Each number is 200 + 20 x the weight over its row's rms, rounded and kept within 0 to 999. Layers, rows and columns count from 0. The size before them is the row's rms in percent of the matrix's.

# up: layer 8 MLP up, 896x224, rms 0.109, rows 187-214, columns 0-55
# down: layer 8 MLP down (transposed), 896x224, rms 0.126, rows 187-214, columns 0-55
up187,098,216,213,218,207,201,166,186,174,185,217,183,203,223,174,231,182,201,196,209,207,223,221,207,196,186,201,177,229,221,221,194,158,192,221,164,210,171,204,177,212,191,194,192,182,188,204,236,182,196,178,207,180,201,203,179,211
down187,095,226,195,186,218,184,180,197,217,188,170,208,194,166,186,161,176,172,245,192,209,203,217,199,223,194,213,200,213,226,183,239,191,201,229,199,163,201,193,236,221,189,215,219,183,204,188,174,195,224,175,237,160,197,187,179,189
up188,090,199,211,214,178,199,226,203,184,190,180,187,206,252,193,194,198,207,211,177,194,194,193,168,195,189,188,212,242,199,207,192,255,207,180,195,197,230,248,201,172,222,193,167,230,212,200,213,232,185,191,173,210,205,204,195,228
down188,088,222,173,183,205,203,211,181,217,191,218,218,190,159,207,172,184,195,224,228,213,172,227,232,203,213,183,232,183,208,217,222,161,170,203,193,216,182,157,203,221,187,177,202,191,183,188,206,161,209,202,218,214,221,201,198,144
up189,101,223,212,231,213,218,190,205,197,176,175,204,201,175,203,205,201,228,190,180,178,204,241,181,213,187,245,218,164,207,180,208,217,187,223,137,206,175,219,230,235,236,210,219,202,191,178,171,180,204,216,198,203,217,235,240,205
down189,104,212,178,182,210,210,212,194,183,186,232,221,179,192,190,206,186,194,200,182,182,174,217,181,177,187,212,189,223,216,227,192,177,193,218,201,195,197,188,211,191,203,188,139,180,165,203,186,219,207,238,218,208,186,179,216,199
up190,105,248,178,208,230,186,169,213,204,189,218,186,192,187,186,201,186,219,218,198,192,166,244,201,187,194,157,234,178,209,183,217,217,219,206,190,181,189,198,179,224,199,212,206,195,218,244,186,217,189,215,197,163,222,200,172,200
down190,108,170,225,207,247,192,178,210,208,214,213,228,196,191,211,198,177,223,216,206,206,210,185,180,186,174,174,209,192,194,216,190,193,182,201,199,199,184,184,192,170,168,196,179,212,214,178,218,206,187,202,197,186,208,226,189,218
up191,099,210,189,226,180,228,192,202,199,229,182,186,207,185,218,207,196,192,194,193,203,186,198,203,191,231,199,193,196,187,200,222,187,214,160,254,187,164,203,205,222,175,202,202,183,184,216,190,216,167,216,213,173,170,186,194,198
down191,099,158,203,176,204,181,197,215,226,174,209,217,192,173,211,192,187,222,220,189,181,232,178,207,180,191,232,185,188,201,168,187,219,203,207,223,229,182,209,213,216,188,207,175,190,211,183,189,233,253,202,189,202,230,212,193,214
up192,104,208,203,203,172,173,209,183,202,185,201,204,206,225,215,200,215,153,220,234,208,211,212,198,173,188,216,240,195,210,201,183,236,216,174,196,205,221,173,201,223,166,205,221,194,207,205,252,215,180,195,234,218,233,236,189,225
down192,103,191,189,189,233,172,206,227,222,179,226,188,212,209,205,198,213,187,206,207,193,153,215,194,192,224,210,216,163,206,225,182,172,192,199,200,191,202,211,192,186,190,208,179,160,226,222,225,224,213,219,186,221,237,223,202,199
up193,089,215,215,193,226,227,188,211,192,190,204,182,217,195,182,227,214,193,217,220,205,180,194,205,219,200,164,170,192,220,219,193,175,177,198,196,183,164,212,222,202,195,176,207,196,223,196,171,215,211,176,205,177,195,209,166,166
down193,098,177,189,188,151,184,208,195,194,212,197,226,202,189,192,185,169,180,210,163,207,224,204,171,179,190,229,193,250,183,180,207,223,190,198,196,217,201,202,204,223,199,239,209,231,197,202,217,228,150,202,190,237,187,204,217,229
up194,094,204,190,214,210,190,197,209,191,191,220,217,215,204,192,176,186,198,161,194,225,202,122,213,224,199,191,201,226,222,174,230,184,207,146,170,236,190,175,164,169,197,190,200,172,202,200,211,203,181,212,219,209,154,194,198,224
down194,096,214,212,199,206,206,202,192,209,185,181,205,196,194,194,230,194,205,231,150,179,186,241,201,230,205,208,166,197,183,197,198,172,190,196,207,170,202,208,235,222,217,180,223,178,204,216,213,181,215,195,206,221,182,190,198,211
up195,103,178,220,189,209,163,215,225,218,189,186,195,209,208,163,177,242,192,173,172,264,217,183,204,195,156,193,169,197,215,232,205,162,187,221,207,197,182,200,183,197,178,212,196,217,226,184,216,200,201,193,171,201,178,172,234,191
down195,104,195,190,202,171,177,220,206,195,236,217,177,205,191,219,193,194,195,189,192,201,185,175,198,203,201,175,196,192,209,205,240,218,183,213,202,192,190,204,186,211,184,202,200,178,190,222,207,242,179,204,202,202,205,191,203,207
up196,094,193,203,249,199,212,204,207,186,218,197,219,203,213,206,199,171,234,220,223,181,164,219,167,193,175,210,194,191,165,163,211,186,182,159,197,175,190,214,165,164,159,251,200,192,185,206,226,205,166,210,193,208,196,196,184,197
down196,094,209,163,185,233,201,195,230,198,190,187,193,166,231,193,173,204,165,186,211,188,181,206,228,205,219,180,177,183,215,207,223,194,192,177,250,199,187,238,239,194,221,192,241,209,220,201,199,204,212,219,161,181,186,209,197,202
up197,099,204,164,198,224,170,218,236,216,171,209,233,237,221,214,192,197,192,190,207,246,182,200,199,202,229,203,190,176,168,213,177,180,222,194,180,197,192,181,204,161,213,217,197,212,192,196,190,213,196,214,189,204,232,179,197,201
down197,098,206,218,181,213,215,196,190,203,215,201,197,200,201,230,196,192,208,223,204,178,223,217,206,198,198,235,188,190,222,198,227,219,162,181,215,198,185,230,211,226,187,183,193,203,187,183,156,234,169,218,207,227,199,202,194,196
up198,097,177,200,231,185,188,177,219,209,175,216,198,217,178,213,228,206,191,189,209,230,253,192,193,211,217,213,200,175,233,215,184,209,184,200,175,202,207,205,216,202,163,183,217,177,202,213,227,184,187,196,224,191,211,206,165,200
down198,095,231,214,199,235,197,197,177,207,208,195,230,209,193,200,203,159,208,221,158,242,196,201,196,165,213,211,218,213,227,223,207,216,202,203,241,184,203,164,184,214,187,221,177,189,210,199,192,217,174,197,207,195,180,216,209,209
up199,101,182,215,192,185,200,188,168,227,208,199,226,209,193,187,225,207,164,208,191,178,241,194,182,229,189,222,205,225,189,163,217,181,178,192,203,176,189,123,225,183,200,191,186,173,213,163,214,162,206,199,206,196,181,160,175,195
down199,108,177,254,195,178,196,185,216,192,175,208,183,229,219,246,186,200,198,215,227,180,196,206,182,187,184,209,162,208,188,204,192,162,188,200,226,208,203,179,207,247,235,201,216,197,215,134,209,214,170,224,192,204,218,204,203,230
up200,104,218,218,190,160,223,206,196,198,196,201,203,202,236,162,180,229,202,203,239,201,160,198,223,202,176,211,193,194,201,180,210,193,172,193,231,204,187,227,216,167,224,179,199,170,209,206,209,204,207,178,190,189,202,176,180,186
down200,106,240,170,205,198,151,175,208,181,191,170,200,225,177,197,196,197,205,161,213,169,199,161,188,223,207,180,165,172,210,158,171,195,203,213,243,212,193,226,204,210,224,192,222,215,204,211,194,182,201,190,177,209,191,183,225,219
up201,093,193,215,215,170,187,181,173,203,181,199,195,176,176,225,183,219,211,151,174,242,195,201,224,184,228,222,176,230,205,211,220,213,265,217,173,179,165,185,208,221,241,192,241,184,216,202,172,188,193,176,199,215,218,185,191,189
down201,096,187,240,220,217,202,201,188,168,218,192,209,203,187,166,199,163,188,210,203,207,216,182,171,202,175,211,172,221,194,201,223,184,200,207,215,222,196,205,225,185,175,192,181,181,221,230,227,197,207,221,181,188,186,209,176,225
up202,098,213,161,220,226,174,174,225,165,201,201,179,217,186,187,203,245,217,197,198,219,232,196,214,203,233,182,171,196,172,198,200,181,188,186,162,215,219,202,178,209,241,209,197,210,207,179,157,223,229,216,218,229,181,177,206,205
down202,093,221,220,226,189,180,211,202,248,217,169,226,210,200,203,175,164,153,195,191,216,185,179,181,185,186,220,209,180,200,215,215,198,210,178,190,213,191,184,186,199,187,186,199,173,211,172,206,190,171,178,164,217,234,202,184,198
up203,093,182,178,220,182,198,200,192,218,182,212,205,175,220,210,188,174,172,190,208,194,212,216,194,186,207,203,191,204,151,189,188,224,191,205,232,226,166,202,188,207,170,216,227,207,178,201,201,188,201,223,223,176,226,213,211,187
down203,089,221,205,184,236,197,207,195,219,228,182,208,204,217,161,176,260,231,223,212,213,170,211,204,186,199,169,205,192,220,204,170,185,198,184,191,190,212,200,181,212,201,204,204,201,223,232,217,202,212,215,186,242,199,149,202,190
up204,096,244,167,206,228,192,156,204,203,169,186,178,215,205,203,179,221,208,200,167,203,196,190,211,214,178,183,182,161,184,193,243,191,211,187,222,207,204,172,191,199,193,196,193,200,200,205,185,198,226,191,214,200,213,221,234,234
down204,100,208,193,195,195,229,223,207,191,196,169,196,243,228,222,199,217,193,234,177,210,193,228,210,224,160,203,197,200,148,213,205,192,218,242,198,206,181,175,183,185,209,207,165,234,224,206,197,174,192,168,207,213,186,202,195,168
up205,100,170,186,229,181,224,201,220,185,249,183,206,191,217,197,193,180,230,210,225,225,198,218,207,206,167,229,196,167,189,198,199,199,202,197,208,189,204,185,236,210,195,177,170,224,214,172,210,228,179,237,212,194,210,184,159,192
down205,100,212,188,190,215,205,227,185,193,184,203,178,183,206,188,207,195,232,196,193,208,208,209,185,198,188,178,171,223,211,200,213,201,201,184,218,199,218,211,199,207,175,217,179,200,200,196,209,187,187,213,210,241,207,195,182,173
up206,100,235,206,205,189,202,172,219,192,190,200,175,219,190,184,213,185,192,203,202,208,233,221,180,227,184,195,219,202,201,247,212,184,193,235,238,194,193,214,212,181,226,217,188,214,228,202,201,186,183,206,214,162,202,186,192,247
down206,108,210,228,199,184,227,200,221,228,192,207,153,238,177,206,198,201,187,224,182,185,179,220,223,182,185,204,181,220,193,206,224,198,174,197,199,225,199,188,175,185,199,189,201,199,181,182,225,212,223,203,219,181,182,221,174,200
up207,095,165,173,239,183,186,194,201,226,219,178,217,209,205,196,209,234,205,162,188,186,197,206,215,224,237,218,197,170,241,217,225,189,193,234,190,196,191,174,204,210,213,211,228,161,178,173,207,174,164,168,200,160,196,209,204,191
down207,094,198,180,162,222,224,178,196,188,201,208,215,198,191,204,199,200,208,168,215,184,185,219,239,219,195,198,226,227,194,178,174,187,167,145,197,209,223,204,184,218,182,178,209,214,230,220,147,245,213,232,214,214,201,178,200,188
up208,106,222,231,209,196,220,184,202,187,180,183,203,238,233,200,186,200,210,195,235,186,210,199,212,180,200,200,220,153,194,177,202,210,169,177,166,193,194,225,211,164,204,186,172,199,213,182,176,183,173,230,211,191,194,184,212,174
down208,112,179,218,227,208,185,211,183,177,194,196,199,185,229,203,185,157,193,201,213,203,216,178,181,215,195,185,214,237,219,168,177,197,208,188,197,185,166,169,169,191,187,254,207,203,203,171,224,187,180,189,206,201,181,190,220,188
up209,100,190,184,173,196,210,202,219,184,175,172,180,166,233,216,210,198,205,196,164,204,188,256,151,201,194,184,216,210,182,200,214,197,200,179,219,186,227,182,214,189,180,203,179,227,209,178,226,189,191,214,212,208,151,156,218,228
down209,094,186,195,194,219,210,178,194,230,219,224,204,232,185,222,155,212,166,215,201,255,207,178,190,173,205,176,178,169,202,236,169,200,224,194,196,207,215,197,212,176,200,196,210,201,210,171,133,198,171,194,199,165,253,247,215,212
up210,103,174,201,206,215,189,240,199,185,221,187,183,184,238,189,197,197,206,200,201,198,187,197,183,194,187,201,186,235,224,226,222,183,210,191,169,210,206,209,174,201,177,176,194,158,209,196,208,237,198,194,215,238,191,238,186,203
down210,101,186,176,228,198,214,213,203,215,225,169,211,197,200,213,210,187,198,209,191,168,190,183,169,214,171,173,188,204,201,173,181,236,191,210,196,206,203,216,158,210,170,190,200,204,194,193,175,275,147,175,190,216,204,199,189,210
up211,105,211,163,185,207,191,184,223,192,185,213,235,223,209,205,182,195,211,242,189,213,210,207,201,185,188,205,167,236,187,202,203,183,189,196,223,213,188,193,181,220,206,232,194,172,222,252,194,202,182,213,191,192,185,184,219,181
down211,107,230,214,202,171,201,182,216,219,220,249,189,177,189,234,186,219,238,205,214,196,196,226,181,221,201,166,240,146,206,212,204,182,184,179,194,179,201,248,213,202,203,208,165,209,215,213,207,219,199,181,198,171,197,219,198,199
up212,090,203,203,184,180,190,173,203,198,224,216,202,211,217,230,227,220,206,171,207,169,222,199,217,223,235,206,228,188,209,207,200,192,177,207,194,198,183,228,163,191,207,236,202,188,189,208,173,244,183,202,197,153,236,215,240,221
down212,094,192,186,208,217,203,241,199,181,181,192,226,208,183,192,203,193,183,229,183,224,184,180,202,196,175,232,164,193,208,210,215,216,226,174,165,230,222,201,228,207,190,195,188,208,222,206,195,202,211,201,220,217,158,178,190,157
up213,097,168,230,241,193,221,216,216,193,172,203,211,207,223,190,223,216,174,192,219,182,202,201,177,180,156,161,181,167,200,205,240,198,178,189,151,211,187,173,182,222,226,182,188,213,211,193,186,162,207,211,217,225,181,206,192,173
down213,099,228,175,135,201,182,170,189,215,206,229,227,174,222,206,189,205,180,205,191,189,225,196,196,170,205,214,213,178,175,234,201,181,226,162,207,213,192,195,236,242,179,210,203,201,218,188,189,219,190,183,212,204,169,185,209,241
up214,099,237,230,188,193,183,198,180,181,199,204,195,174,226,192,177,191,220,193,201,165,204,230,200,214,216,248,234,211,196,223,228,189,213,196,178,204,210,230,171,182,199,210,212,177,227,225,162,233,198,190,176,174,208,223,184,197
down214,095,204,203,191,194,196,214,213,200,215,204,185,194,176,219,209,218,204,165,196,207,193,185,222,171,182,191,172,214,235,194,204,192,192,232,212,208,191,203,206,226,208,180,212,200,173,190,197,219,221,213,201,212,161,193,220,222